From a checkpoint of a small transformer trained on Wikipedia: biases.
Each number is 500 + 25 x the weight over the matrix's rms, rounded and kept within 0 to 999. Layers, rows and columns count from 0. Numbers have three digits each.

# layer 2 MLP up, 768x192, rms 0.327, rows 270-551, columns 96-143
491502477498472503498583521535532461501490510426510507498523515522502505516516509551473495478513523451484527510493509480523491478490532512469521
491527464537522491473485455539531511475554480483530536456481528499478500476483506500456515475468496529502520524499495482467483488485515477511484
486495505510529532466488482512511477486510498464509530519470474530528517541519499500486489499493519430558512508495529493544488499500496516497469
531481478517555542529509474513518494467557515502520505501496478476447499481507511485535501527525478491499480509471478522471477474432493522529480
458513474471445507480522474477488504469501483510541528457479504509527506522510484441548533503519492504492549471485526507523485468483503507453507
499505492532466467523435545470520478545542514496478469510498496514534529494492502493516479524483571528502496481484496523535469560512524512516503
488499514445536462469489487519467501505525518512540464513480525509497507499493518517485510520442486490532527528538525526538493473498488503477484
513509456488487511522485513488541476542540524500432465494474548488449542436490548522508480478532510579515510466462501497480457512512524489442511
501498502483468519479502493532493481513496504540503504502459468533522528499447507520455523482509456482526525497523496531515512455479508529497467
505513534503501459520508479502467499504452485498527487488477512472501481501491499559476477474490501512546476495496486490533511523489475497523528
498509521503467496543453510496502512553536495476474491478502520491520479475512539512479490473518492479508490478496492517509487516494491508493525
466467428511500488549463506480558434482513522581507495490467554532532567489468523511491492521521477491469471475499526530537483499512525551453536
542493517493480481522523505548517490527492503491479466493484484498506505459488482503479521538504458513498512517474479484496522467481501486509518
502493499464503455512561495554504502476478510475525448469472530502536492492484488505559496509506508517485508544455498491507487472442453501479489
551529506517510489479453501495486487516469504488493480513514538515495481485509500505508503445476509504513464517476530514476537497486512476515459
524488500532493498509445509518484525493488491479478482480544476490528475524506508490489515487500504504513496520500516499486474514509471487493465
536513515510533509521470506503455539474484474504507485430496485512515524474480481450442530496489499478508489547522530514504496447511483490493475
505517491505532478487474470528522477484505443497487494455463477481505475506506508484513483542510498515483508534495578525485485502528490494485474
524505498492483508513517528499507518525537488520521527529445504541494535503497488503455494511468489495486513486472523474496512502499537556544507
507495499523480445502495494499501538504520478542501533530509476526459491523505561520539473457490585523491545493495536516496457455505529502449500
517471517495501504521520534543521458529528511492501416502494467490442526490458554491494502532523535521476480517469503497484459498505506510482477
555519530458446499459512488541498466547463480457493515478433498558505557465463562479517481502509502523538505546453519532513445479465545529448506
532558473501486480495499469540483488533499496492481465475511471481502506499530482513505536538496504519504480529469526504466511492551488524521480
505508507497453514503467522492490512503489459482488452490459474459501484475487476552447519535506518514523487526471508493524501490520535491462529
482492527499503508483505448476491505478486489473514543504512501500488495515456487482493512520526525505462485509527490507506493534482527506507487
485530452481496518509482533489490561520485493476479584508491430532518486514555521451455515524490500512517487477484474537468486487518436531512492
557553500476521498497487513535511534500540473489511494517467481489475501510475440482496489516463479520529477449500555513481510505524496492514488
519547504495453508501487521505474543499524497524511477469525481501511526502468506514465490502479515516513515495494466505479483515495514484476477
500530502437499541509470490496519514469492496467527489487497454487532522520505454486419510541466489471509506468495536508508514516487448495494496
474497533518479513487540539477512451494503484514532519475506490503479485466485483480475510495476526538472518525511514518493507470509508496448514
513501555512504497515463512483496474519516546500500498515505513504527451510483503513518500482473475467494528476477469498515515522473525502491529
476459482477530508519497484513490530533495473489507475437528516500481424464477521453521516518494471526473491490478470504481508508502460537515478
535529481439479525523507508499509539514495461478457524515497484490500541500531442498515525510502507503487495512514495500508489467490500469489493
499483481496528451458485512566456506531491507467481470509529422439579512514500469471530503504426519466496479521481546515462479546446512519466493
487516520481531484484498489536512530513494452488486471419501440488530532525465497522483491465513550515461515512505521475518516523551494503546478
525514487502513520505521516505511461502483515563518479507493520542498525502519507493513495514483525532519529494493545490503451513495552500489468
511514538540496483548496527481502436446521483449514540467488512539497505488469480458515504536527548517499478519458485521539524491492527564449533
514529510492520513514486515535467554518511443536505433483495467475486493483518500515482498518487501483473493524491512480496547463504521518471517
444530468491491519468453512508548482494514525457507517486487517527505500486499477538494492496490539536506496511537520506501506494497462520446492
466562516464513492486470514509516514490514484511530536522454483524533513515533460508531539549472434531478490487435470483511505481490501527548493
551534485488471482530499470519521534467454482508521467499440506518523502485497516508515508496499518539522505509519485496466506484496537507522452
510460481524491499467477466550521503473497489471480504458490488469498503475512487523508509430563509486484512504512552491499561530559475525482519
516504456493476501463471486517540497491485453488513449506522542472511517543469535446524516544501493521519453498481506506490504515482535505488458
484515519496476488495484510534498489495475498452515499506485496540504525511530531478486527466506452493515492499504516511466515495472470493504496
478508517512548500498508446478445476466490507501526503513509517518510486522462499514507503487508536492520516478510523477493511468496511544493471
509540467496487524472495448561531548486471514523488470508468490504479488516510463470499513485465523469531494514544479510460506489504456496509528
507488517468490530516512454534532500500486531525565492509501495536492490507534529519492514522538507491472474484476514518474494496529493488500506
470534494534536524510483488510528550498468526498469499476489493513529518501539468555522476510459560496496532537521548487538532532524533486478473
504475469498494501513522496489545481521511493471509522468532504481508539500483517525489545501516508520484514497498480515493482501484500499516509
443490505512536502501508527504526471497501548491497529503463516541498494474497456521498497438481447532493479511491506523492524523514498528521495
454504570548481518522522473487531488545469541516489498472461491507488471464483470462502509445523495535508505511484486522514451540466547501480539
539511500484522483490522527520548476501480534518458535447496524455516467515481479492482486551501508523498538516439473480527512484519564522492503
542480449538480512515519473501530532471463460539525497465504520529565526505511525494547478506517502494528492483511528506554521515510519530432481
523522533485515475498486489510490513501499494506508489511469495504497478524468509522481473535484511477488487496472487510531499487471535476481531
519537495499468498529555486535530451487460451498464517530459501524524487520501537473499506505470518526487514508518486487495502485493504463538507
501498512523501474477559492485502471482513516470532507510465485528500540498523534494463436499486523478526489475501482486515503509515495495506464
513509498570532509502450506504497507486518521508519494485490478503479512524498480478487515503513507495510500511507536488490494458487504502509524
533520526534541496461486509477501452493556511491481491491483468484498507522499502463494478489492490517499505477510486503460531520431502507457485
535521544544491502507518495490516474547454469514526470513459503473496529488498475449539524513466483528520555528463488510499479499523499527505540
499495522552520504480488543486482497519510531495473473522511489503501549532485494480531507503485516512514509481495535472494486463482470550536472
502481473515545519491482515487486503522521497510500462448484478435507476525501517529473494484444461491497510498500525494516481499523466502563516
484500514547526477510479511478511488525464465492522483498527491497484491497521511521477488501512497511517489542513550493517486532512483517509505
450475498515442502491531435477491477473509500462523502533483521489548495524512496491477534486554471478514502498499482478525501521505501493491522
533537495473466533491482481492569501467500512486535497473490485527483514493539502486495477480528508550504491516520475536546564478516517513528526
495495527503513501510486488469490524518535498498481504484507497516510505546476469509525497526507482534515525496504533471495475509504461505488490
516511488491455480510476475502476495493486549504497478477494500505504524529466498510465519471490467527526542523555497515508493530517464510540524
512521491493540476537488465519536529493526511514460474512491494507519447501514515482515537485474516489516510504505491497467504509499464543493525
540523461489513538517496474494463524549514503478473484496502453529533540479509500475508504487473471532457483552475478511504501494469516496544492
510512516507499492527482530500486449490496539485483487468470526480521485507454486481511504517468492501484533515518497453554501499480480512516481
459515453487505467543498496528484511493500479535491478492510499520528490461494540482486496485488534491474547569495524508533461498556489497447496
500482499529496502493497471506491479494509496497486488489492491522536522501515483526542488548534489512515525545515497519507483523513500495419507
418571475497533539503501493472482482512500466477500551489498494553512495496512491467487480510467492540503499545515598503517464512527443521508485
519504526506465465495507479514526493498543473566485492490496481485548467549480479522537508471492499521557524524499472498500483547487454480505506
513458471497477496527513497500504519481509498502516530461506485521450539470439486504503503477528504488500495502484490505509528484471506530521516
483493464447545534501495459506543531465490531510512527487470479507488525501474525492500524492492462495539556501493514495527530523517533538506516
541532521491548541515561530469525532442463524490493498510494497472531470524466452523558540480512502513449486445578508506461492478484489481461417
469510477495503492504514520534516570453511459477517501522470499529488507484528522477499513495445472492490504491541533486529546515531483497497522
478506533500497464521542472538466514469560500464541524450488522499481510463457521522504498465486512506460495496521509500483453489502506515493501
506460491495469524474508499504514528512512477505490482503494489521517512478501529484515487497479506500508490502486509511465504509504500485490473
500503489458507537476491515513467489489537512484509459506493448519446519486505485472501523482471480502503461487499511504510472509490520496517535
522502503537456530537521537461523506516536533496507464506496497491474479508529482518486510476552456536507487466493478479521533518445503517467523
507553488447521523520517451529536536515464479488461507494481457472477483455473510511521548494486483555485536552501492542505487463517499491515511
486474496475517477489500490455511473549516516497502465505519520478500482471508519525477533507516492507518499512539501547534514541477466518430474
511514509471485504508480474525544507470505442506490458516513517449561495518537468484502554494460538508491481496488488497478496531519512504539480
513527490463486537477459468500543491524493495472506525497452419478510497527486516462489519487440487508505521507491499496514533475556520492520505
468518489509543523479485509549546460475508490534458499492495483521493511504497483525487529474484522498505492532485503539497488496499582452567506
470558549482496494498523493539535527486476481491534477427482501494507524499524492457548449531503464512489462504470515484477532478521497454468472
470489535493498504466485496494493508525517524503491492502490468492509501497511477505500497513499493479484503475499517468501522485509497482503498
509510508507447515502500500485532500505505478510476462525505512474525506460501495502516503502473518533477528525482469474523454510513520461517436
489482534512479515513532483512508576496495495499525491464478542529484497473493479485534543522489506505560499539518505517492485474488490512510504
476547493454545517462474508511494503506485476458569513455451503474476471493460481510483559502502517529541519516473440523459489481537490493570533
449499516529465486519528430477524472489512490508494507470491500549495564488484515458552510521573531463482463484514530477490523503504480514477485
477515524508483499492487502521558489459534464469473536512485520499502509508511488491509471485478576505445490567461496538517509495481534545536508
502475548477504492457499518525524519434476500534493494504496504514506502543475505570458514459478524457547500526495511448527500456507508494522543
512491504488518539510491445540519467496481490528502521544508499481519476453453497533479522505505474507497450492486453498481537488473517511499499
485505517511498478508488476463435454536435516490531501480523484502547493528504432482504486490542486455473512486498545500539474495456447512493532
530465461483511493470543504514496479498439499535502454517468507564526491493475461485534455503543550510505487552485458488450544500502459485572478
523522514459494460428492500493541564551508505523506495524492470490533473480480516530509498493501457514493522498481480559528521508470487547475504
521467461508445533486495505515500507477527491499489476487485507462473518476528460504537514498470485500546525482550535512492506545484510490532534
522506525520452516500495494526488493533536495516531476481477522483500485471503518497499467471487482525512486508525486491514485480511518475464500
428536482460548537470491528497505473470509468484453498492493499520446532464473509452527554514502482474511493465443555544516534469516518445501476
536518481466480491504457511529481466444508446527527513517467498540539481499541492480491488490487495441446510524461507520478521551509493515486476
527516518476444530498498525492513509498500539529478462491472462514516515531508530485513476482497525508536487494482508519452519520507492533553505
484478504516493513504503488489486529495464532497505521500449502505473494479481507506503530519516508510504498490462506541504470506485501505477541
505498478480507515479526476500486481512477491543498492506503466524529506483524504507486475517514469526479548480503496474491490486490548488493510
482471505492503513484499471487496534485503515509519462496474483512493513496464476515505514507499488508501522510558465445517494506505477492466504
499514510505511479524479485527503504514517461485496470502458529516501509520500465474514497550528476504534462501500503490507493496528533524501487
473534481531496516510492503535507509537525519493502459510477473491481485488510511503516493519511484468497490488506502479463496527564492486457520
505496529508545527495494501495493514495480493506511510512489484504497497496506495525500508483494505507471479500512493469505536508501498506476481
523528503521452459503508490509479521503527488477526514481492487499498493529487498510521493495511548481490466535528510509460532487456496488462515
477516503481522498472509522496503490496476521508501474499481503508490466499503459536492479492505496493488462471540495484481505509519466504473495
514537494485502461557496481485532489489506512500475528468486516469493537482515508470505476482517495489488521497487512491515476525519532523485459
523546512520467500523534487521462515533529531445483489521476506530500465496501538473543511484517550503488474509491488511489498493520521500507519
470529507495531502494499507487518530489499477537498499475482540511494463555493499486539493488510531508498498475501489560497468469518534496478521
463482509503484479511486484512501526521476511524473520473500509464487499543481496538478453522502493487532534481510518492511533456516452507473528
548458479531487529532440542461471453494489510531504505495461492492520503487440538502494509483482536448469534489508516470491533519465500517512512
493549494508492524490467495514467451478477505528484508489518484500489516457555480463528529501498489462477489537469504481500514495477529465484509
491505505555488503483513488492488493506470505497495507503511494516535475492483487501516510524556493526476503497507510508479520507474493557531460
471523510487498520514486494500493484500496484493489510499503506495492512517484511466533470528468532514488513498524495514513521495514480528509518
517501528529532495529468462482476479539498506465491458484449544509519524508491526479486439483533539480493506492490478515467482537503479501493508
501525543518468554514507505468474474523469466466530535505435453552541539532456480479468487567483513525468529488554495474503490531504447516550516
465541436506521483466460420534503506466540470524494473490466513510504467486510488505553483492490534522492514518500509495470484500490515518482502
468522484554438525448488500526502500479514498504487516462453462501482498493470515449501503496514508481444518520544491476510495529524499530517521
495494507465479463493508422494492511523482527506519476516508470515550450481489503555530485526513496515474436523499465515498538484471474516542469
488503500535479511489472495519484513496479480496499494528514480518513490507501499475468502526489498492494476461527498499441540526490489525492502
523478461524514502447525498555487545504509506517512447512503515520525492543480536475461520530480546505479493524521463506444455474541466503548541
527489526468493508502538553535497515513547462535451513457540474457466481513483495471472510505445473437511498452487540481477533516514457482467530
488518518460510485463505492507535512476517508460527516544465464518498493495506510462544518515494543482505494549490535511503534485510527469486479
458488454528486489521527497489534516523543518518479468481491495511515515470501479512515546473502523533539502486522520500486495535492521498468477
490489505475496505500499476536472481458506521498456550458495517515487520516492537543476487479466549494549483555529560512488502486472509473519533
515474505515531510497498518474507499544511509476462489530484477517515464512479538544519496478523477494460526500513513477508525502468495506499533
557472519517464515478458520488528477502500528512456513513501535486529519493535494525508521523503529492478512509493505504457533505495505478501512
465487549505491492499534483496506484480475514478513481528451522487508481505492486516432497463506505498508520518530505494516483482522505460483517
488524490485532493503507479488505528557537552527485526517466494528517504497534473508544469500496470503529482497494484489489524510462518560508504
448523525528502456509470501516512450543474489489546485492510577495495489525474506509512475474522536509517511508482514517491471582552532492506514
516517466536504495522489489528462523498533485483470474448504475459513530477491508457506491503511508509500531441503531479501524501524474509529507
494503475546484513483489505490505555519484497495528506447513486514508498513460511478503493536475498476505536484519571479513511486494461532478518
476550522537529531534483472488509529462496486526502511537481473482488472492507511505497501474502487475478517482497507473527495496540479523493490
488502530528479518523495477496478508497466482497525503556523479544514487454459539438452493522492549479504525516476520499514511503457515502496498
526506495506519511469492440531469525504495557499469465504497518465505511521480504485507491507472503499511495448510562532534518512458447538485499
495522551457465490495486516557530498511484463504525543501440483522508470528431551463520484524462514498513550495486441512486450488475516507470512
484520493500485482503481506482517511513477488524490532493499469497529503451477489477543521533451478502482441464515530519496508464562454490522480
508490513506571461487474480461505524497503539451528466545503442497556523487511477491498541480481452475475490494482522472531541499481551526484477
508509501462489467497476483535518516479501459516498500478474503510540490509502478484498508560462567553464494471459493514516512461514518487525446
547514490528429480474526514477514519574516518487543503489496490539560460520491522560450507548507511564521543505513469448512537467512500498452513
520513518506520495502477507502492511474484488498511504512495531496507502481481491513496502493513486505484492494512508501491495484511508504509506
493482510463472471453462489542546519514481496437499555514475543498472533493525450489498506553507525509515528472543525487494499495514497543452527
530483491524499516498453491493473476480535502477465509448494524492494479487473524520501501560520512486511482481479493459523501513527515461504498
474493498512486528504486506531485517481518476544504492468500496529459550509470491528481508515523520516505477481470516521479463528499513462446504
491489481454524530494501523545471495557508444512481443478480475509515524484495543479495512530511464519549490509482533535556439491441494525528484
520442537501515484510506481487512447509503512508454511510492507509509469467494525533473489516499461508472497506491501488520490492457511518515478
448498510506519509508503495424552454478521499467485498475483581482537521528516466488496532538565532506507514503470468484506510440446488495435473
492551499545482516497512511518489502499492451495496443468498524504490456529495480491476506501517527514464499516499502506529496493485449508472479
477505498518512485491521496496508468512502491555491515492486523525488532493481481486481484495507513529518509545465513456481486474511493515500509
511512526548510457517487494478466431528492466500490475477509514484466520493485497460547563530530501520485496494496528504501481516506488500497504
506511502489519517483523468490505485490502493471502497486473488481508467522517476511479463490485510499519484478481483480513497509527529497521503
539524503480481506487492497560509526536535479486467526457481462505513472506503506524485510507480466505453534506474531486458463460543494493469516
494475492505464514510485466480495521483436509510500454497486500471538526494477492506535511527543514494505486495529466529523480473492485528504519
515504482522477507508476489542492528469511526514573536555483484509430519524452483496545513519506543471486514552504536489417490504494504535518521
489526508508459516511543523460476544511470492448539483523527413449527489462510506514491502489445486512536516501520561487478544530501535518532527
536506489468561504501513509510528528469496468440492498503492502449462530471504507477454496531484514527520496537493476490499492535489502525507533
503510499486505499500513512484529488494486541468471513514479521519500484492491502510491513513518482470491511489500473515456478510484497505530501
536522483526504480523534485519485499489538471492449519448510498501464450430487490539552501474525494491511523504471514530515510483526555511453528
534485492496477524492508502535485488508551479510487496461467484537509527452529476513496468521497525497478535474502521451526523500478550567462487
508496490491478501519493507528499545514498509506500486471473514514481492500445474502505505499510565482488509504517507495486487489510485520515504
479512532498505549510506509554494487499460472496478461460533497474506507520475490588521486487481544513481516482473558508494504482523540507545494
511498479514491497486514512489521505485528535489501532483505476497480477501487476511466498517513507522512515482518510500516541527456513509473452
527499486454563516490466485513566459512501517481532515492505472503498472514512536500504509493499480484462503511444491502508498500546509517516504
503495469550480472494497510493513553525510493501536543520524502517490526540501493467534535558532511504499542487481548446512483468443530469449475
509477514528476490495512456538532482477520483515483481480486521520516515485511477497469487495495503515484475486516479486518521480480519557486543
514515495478515493462501482487494496538475503477475481509499472505504506518511483469465491486493487517477505480470530490548517507515493527518485
502498498458526511489507482509501480492467488488483521479524502495526523512503483527496508500485500485489468485483501485467526501456476539499507
504570506561451499487486489428495558506501471488511515502453506500501486499477471505475530513506479520513494457525450519465518455520471500533475
539544516481488468486504526515478479489462480507491498523506495457518489496502514505539520501519522486494462496501513482495452470502509517504478
495484513470519491524501486471513502505494524468442451503501482460486481480518474524510543507516505489473517486536532507538472498508504486553476
504507543533484553496512477477540529473523457535472472507516507504508505511461497492524512473520523505541465484494469497461501449492516500464514
512511504455479512504473544518512487493538490506489465479482515480521536523491498541487486487546527495500516517514477505507465534467480498556491
501518500517502477506502476529541515486493508487501479510493466487519494497508503495470536472527473531535485520473508507514499477519509504506501
509497509509555534533491499469569459487488524510448546449469545488473521454488518458513518498500473514492502491523511489516507461496469487465522
489492477460499490459511478514524476470553511535479546493505506517472466505466518497464486492460514493506474474540445480461455522510453500494506
522508508512502513486467465467481470492503495484529514493481537468491487537494514498498516472479499507476496532484491521522515546505514492531523
491502508493476497510559481502506493480461518519536546501513564465486489521480485492493512503550515482483512522481490496543498495522490490522473
495511510516469464498442465503505438488538539530485504451522502511496491488522497512517526506496541501484497490481519466499541523511501490494503
496504511523498518493492500491518516517521480531487491500465503479501479484486443501487499549530468515472511549483506492475498499468490505518499
472533505483499511509501499493503484498489487489531489499522465530504512445490492513478516503451517536486510513502475504448545460548492516481458
558526502494469466512509533513515434512502493531438505516511479490569502493516487505532548508489547441486518493480535464439437509477503498457509
511502484573534479513525551490557448511497537464437495447456494484500488500444523494487498509508467485489478485500504469508564499463449513505516
507487535494474517470549460515506519480524480514548458466499468495496503440489506458492559469513556494497546538501526506496494512543544543496519
525521506473558523483484526507489482501553487511507482478468458491463482497492497528475493476510500511472493538467518509488525494511514513536467
486493447530520550505476467539438505485468539500496472480550501525497474493478503491505484484504522480519503495529502511535520508495487547519447
489521424490539489530469501536510496528519470502496502494500520471503483502482535492488485518505513512533484525461484488495498493508552489524535
523491506501475474489510492502502547518521494522492483481498462527519490513510479509486501518455511529522494474476508479488487479536505540456476
510493553473495553516515452495554507490494521548516512529512524513501521499507495508528491548527513514521518463465528480497482518507489514469520
464495502477547503496491470516471508450552500500493482437509538485499476521472482495558472485447588484517511531561540499506511463473504503512446
492515485506504505504510488497468496503510515514501477471497528513499471482488531521472549479494519500504501508487481497520498517504521489521519
505492550483502514501488490473521458492474491525503490524483482482522527528526506484528521526505467499503481478504541502504501463495512475534466
457439458466527495562434507545519505472484495499455501467498498518465499511445514504493473516544492486522513549545486537506508426503453529514524
497475527497456506524489459520511515466486492502506521488465473511550499521526529505485508512425516541486502515489535510496537517512531531485471
532511505514511489478468489529542502505494497552498482514528490507477485523479526487517496526494543476522522529530483449502527472518481515513492
525508497480521508512500460479504487499525500503465470488484506468508496480509497497506500478507532524503541481512493521484498482498508491501507
520505493520532483483461494519513474488536511507457536502476523498479480496467491493464524516538521554474526507475502451499485511466523485465494
464497492490536466471489529518525505493566468524477492471513503481543482476465468503514482482486508498501504482502501537493529524541484509463485
493524533468490510495505464538503502514499471517493515523495540535457511506496498469508576431530495510490484551494465503509445466481490524492500
500492527541490497446493509529543518456507443540513477521478499504561547472530501474531500484534492487461464531479531499464492479477521486501476
485504508509552514554528480471540502500494505476483574543475508559471500479579515472496506533511468474515521490506507551527512502490466540473471
532494531499444443477514480538528509468517503537464482471515514523525514508507513494517524447518470483510501492537509503479474506491518502473487
523496525509489501499559514538448556480489491491500478475522482523520503479500484481532519522514510515492530470450508517552448529469484504508528
518508498471500488533493492520516496525486488542500485525460494520493486455503521490477481520482499481517475490481530470534482472535488488476470
520536490455536509465498488435521536442502495471531487511484441483509485522522507456542529502477523510529476538519516483484524499466475488516478
513537500495582542495514505512500493517530445493505494450515482509496448481503447447508543516445488514431439526497544509537489468525481504542495
525521515527459493434531477506485488474499439555502505540553476498511475533502515500502499507485449465486507459526507473492520496508501488510473
479461504520525473462471491459498465560499514507513491492488561514507498501485491500490562499555511498446501512485522545448517461517502561484545
484513485493475500522499434469500503520475494485529529540533451462494492470484548475519515514482474479509513506533469480483556509419462531545491
527482476510511529469505498490549475506538461485479549497471527545499540506484470516483512471492549481527488558493489452559505494481529497433495
520530471492477499528480543494479491524491508451480527464514520486527485497490489512491487498463519514505472470509509534491516484515524523504519
505491503503483483483497486497499495478498504502496498490506497503504506501511483507502523491495481503503511502508504495497514504474503495492506
497477437501497492536455506546485468495447508524489480559480488485500532525456445506513511516517491525493515538515495454515481460504526512510466
498443481495512496505503502526521516495451489517496510497501487469471537481472469495512438523547518519551518503519505522535512498485515528484482
481469486512460508480478509508452491516492484465524476448522467472517514505519483507491486478475497527425539494535480509505545544497500527525539
486519507522492466496457493525516568489533480495484507509504513472489494514494506502499537480478513485508518523530499495481498522494502521505476
519488502494549471491541519522541507524484479553494508505493544460501523515467465493520479522475514493450493479473430461474473506495471504508516
501562468513460501481513515509484559436450497496506580486503515557532512530500492513420517482502554505488517489487471487448495536493495473459488
526526479511537499511463454524507525480454487487519508514499524468501501518421545496484491488476491503468518470519501475479496471457476483473505
529503475516539518465512506522530469478462490490486492507497489513526508500464444513475504494496498501473521499545454476496498536468433520516489
472499548545497513514474537556538522491508469470476496515479531500507517505463486528478501553509504507480532520498533488486504481458468492511530
539532496516484491490445503500505508500545533525481469490488477474492536559472519497475529518463545537515505477525499508487475531527544511542505
510478489449510486503482531552520475515502509478486492483519460482486508443478495538490536514450520536538515497447533453486514512526482519487487
507459482466532493517454501495509473482491484445531515534468492486468511501508502483455491483554500542527483557481510475504490541470488507563489
516492495515477496480509542474511535496529525473468510483505477513514492508461478530489518514451505512494504525481502513480524498508467490496483
499509507509514487489495502537498494442537533495476508514436504520487507518506508480525502489472503520492529478493494517491479479515522476494509
493498490472522501480495523487534554505495476498507477438511479513541521480482494510508515478506508481528486530496473494523433477474529450527471
453520487484492499463503480483521502477492483485528446527456527480495516488487519558524507566559507536418509548489493484531497476519526458541523
454543464483527501483475412520533531494427476486552462487475491533513484526594456469529482481444544469487460527511537512552555517521535508463492
508525512497466486502509525465525490472511428498552538522489530503493487552476496535508496489554453538486486527490458533486517510515501477486444
480490494505518502496503516501482509543436497494447491503521493494525494489493517535457521510532483493486472494511502519487469574508490534485495
508522492495538499506485492535505476533469532488503476508470478485521474533480524494486528520513514514464498530540483452488538517506506514521522
518546547470516466463531492495543483501470501506516506466539427472495463504518500503558567502479504512478509465512470523515528504498486486510507
443529514505492452466472486516503546430500533511479475479496539534478502520446493484516480525521527555488474548551506518460513492511476506495497
457513469493500491510487485480524495512500473476489495498486504499497530461473476485504507503500522524502434522497505503482494514548525513520460
472503519551550489476530491484453505523557438482512539515484460485554515486480447515507535465510536461517498480514575507540526493452491473468435
492497486521469511499503493474524490506467495466465480533489530453503494505516433501512528535500513520516479498528482504451491531470458518500515
503524500495480479497477507506507530507471498503477478480493513501504491505458477519496512485481539485516524530507443469518475497493476502561459
487516509465528505490507485516521535535542501502496506491439500498514504472532506504482529521494477499455460502520481557469521519465508492507488
522505452512471526543540521514514504531461493525525484542482472483492498497488538493475454485523508439480559537509469529504536532427523504497457
491488536463505510509499493515512486475488509512515491493453465498501488492495469478491535540499490496521466510469475494495526473501466500475484
509535511515490486462482516558549474462521524507495545467483507545559481482505513493506545481515501469477532488479489500511516467503501486469504
477496477465478480482480511519509477500499475510470469485486538486485500496494508525501524494463473481455492490538472478483565497524494499532499
476494501449517497490506508500493491525532480509513506464492498493511537519527495487485507519477515486553519475476529483512498496478511512468496
472493531483520483482525468486542531520473537469529517515457549491522499510506533518593507488531470482496479467474514480512494505458511497502472
472501485504453538503522547507547490472507493525533523516494498508497497505513466422502485532495477526552513518505482507448488497500498482502499
515472464565452446454474513525564535453445491520467465584550445487513505585524497571459467505515488508495571601534491488471562527511496482539499
480498468474486483484493486505511488485481514522488490466503506493497518485480496511495533475485494520498476556494492513497495482513521506525468
526493507516472488474484493555527490488484464529553466502448463451502440463489482494508493495531475500521498501526474516537549458491453503488503
492482534487512510547492510464529473474562547508516470499478521478494481485481512490487497484543511516519464511536486522502486500484500512479508
515487500514532522526506468469530500483486509493522528540461475548513497502489461522547478458551502510519498446518500494546509470490494465495484
521458485508517503511476512513529439473471515472503495486512498538505507456486510517479520522545519478506443525504481467438464526500491502485490
548485490515464473510507477513527519497499530533503495482492533484526506502482551490535497531531512503493513497491505503521483510507482539508496
500523442455495518444522499460560462459557489478545497446487520445535462491470486491484539510485484501453499536506448512522502492504463523516497
481465522546472520469492504525524494528479494521461504492467497488489499509413504501532516489491510492537502479482538490512506497463499540497522
498505524484467494471535481487519476508491486510504473490495500504513497516470519508494486514485474463502485482502472490458494518497522519523510
498493483542499519458526508522514491484543481531562520446519522499486510487449539520502524477511530495507461462493483506509515484511529488462459
495449515477542489496488490479543524487508497521513519540502520512479495472467534483491511514565506473523451483522505520513475497488539469492496
505508470550514516483502500507537512506501489501464457503502515496511489524473494528514477481510528503510492497494523504502483475505501525540473
478533537557500498508492514497486499470502515490507504495495497533473482493490521497506490504498549497525459493520547491475499505512534507495533
510532518491485504533535498480502485491493504509471481497498505484507464505521505484521518479531466523505505467532496509551526482447499525498516
512474430492499496522524522523488550464516494512473493465483469514513508463499520499489488517442552521466528546509507457498496480519477507504529
479490517561522484528507512489550493504511529448442519505508500482519510487486494489499513496496532513492487499536490497491463562523539499504509
549519523524507494508513516515520497516458526489552529499488481504555441542488483483509484478534540489522496534513506501493504437431499512513487
492530508503530547525495501479504493526446504486485561454559519542507487483505496532486466518511473452490534446494562509532488473521502498472512
513509447461480497491490498527468519508486529514481463503508551491535490465505498484492490509436510547527559506536509525544463496486462512469460
420514521478521494533485427529524541509522516515494509536515502554515526441486493494538503509509472521539507482504508522548476474515499520448469
474459493508512490495498499505530487514561509481476538510443476534488524470478496512474499481517486490513523512539500545562472471499519490504522
470501502529496468494539471464481494487505470516463475473511521490523444508500548489527529496496478479569494513498509468500539513477490474537523
522531512500532514520516467499489442555508514490557514501497468490530480478524451526458472472536464500465477467507484484553495525518499496451484
528507498515540472496479460468462495499509473559510484515530504530502496473488547539510503533540560535524514507506560557502468523506510543509516
466519485511497503497483490507550498490512458503500520473508521524526476520503491466523510508521478540514486478488535496478508497514513484455527
499517521493440494520465507491573505480488492499437427504499475511514497507480434523508508490505504520550522481505503461493460496525463517480549
504493513496493521491508478539525496456488486535512457477453514525511516541513495527516472499500469488539501474512523519532489480475529460497510
510498503501508516521500469495505496472489502533477532536505493508489506462507523524510466472555495503497458476546517441532509510512523491493503
491510488515498495487523495507493521508513485509504492503484500502521511502485485488495498508518500513518485491501515499482492502458492500528503
516474540510484484475514537493470510509474497496500519509525471518498464531481530493486500497458528498527482484524484465478497473513466490487493
504505563539474497485485471483504520528518546542520497493500499536511485563489509524494474521522517507513466491478539468545450521557543506454469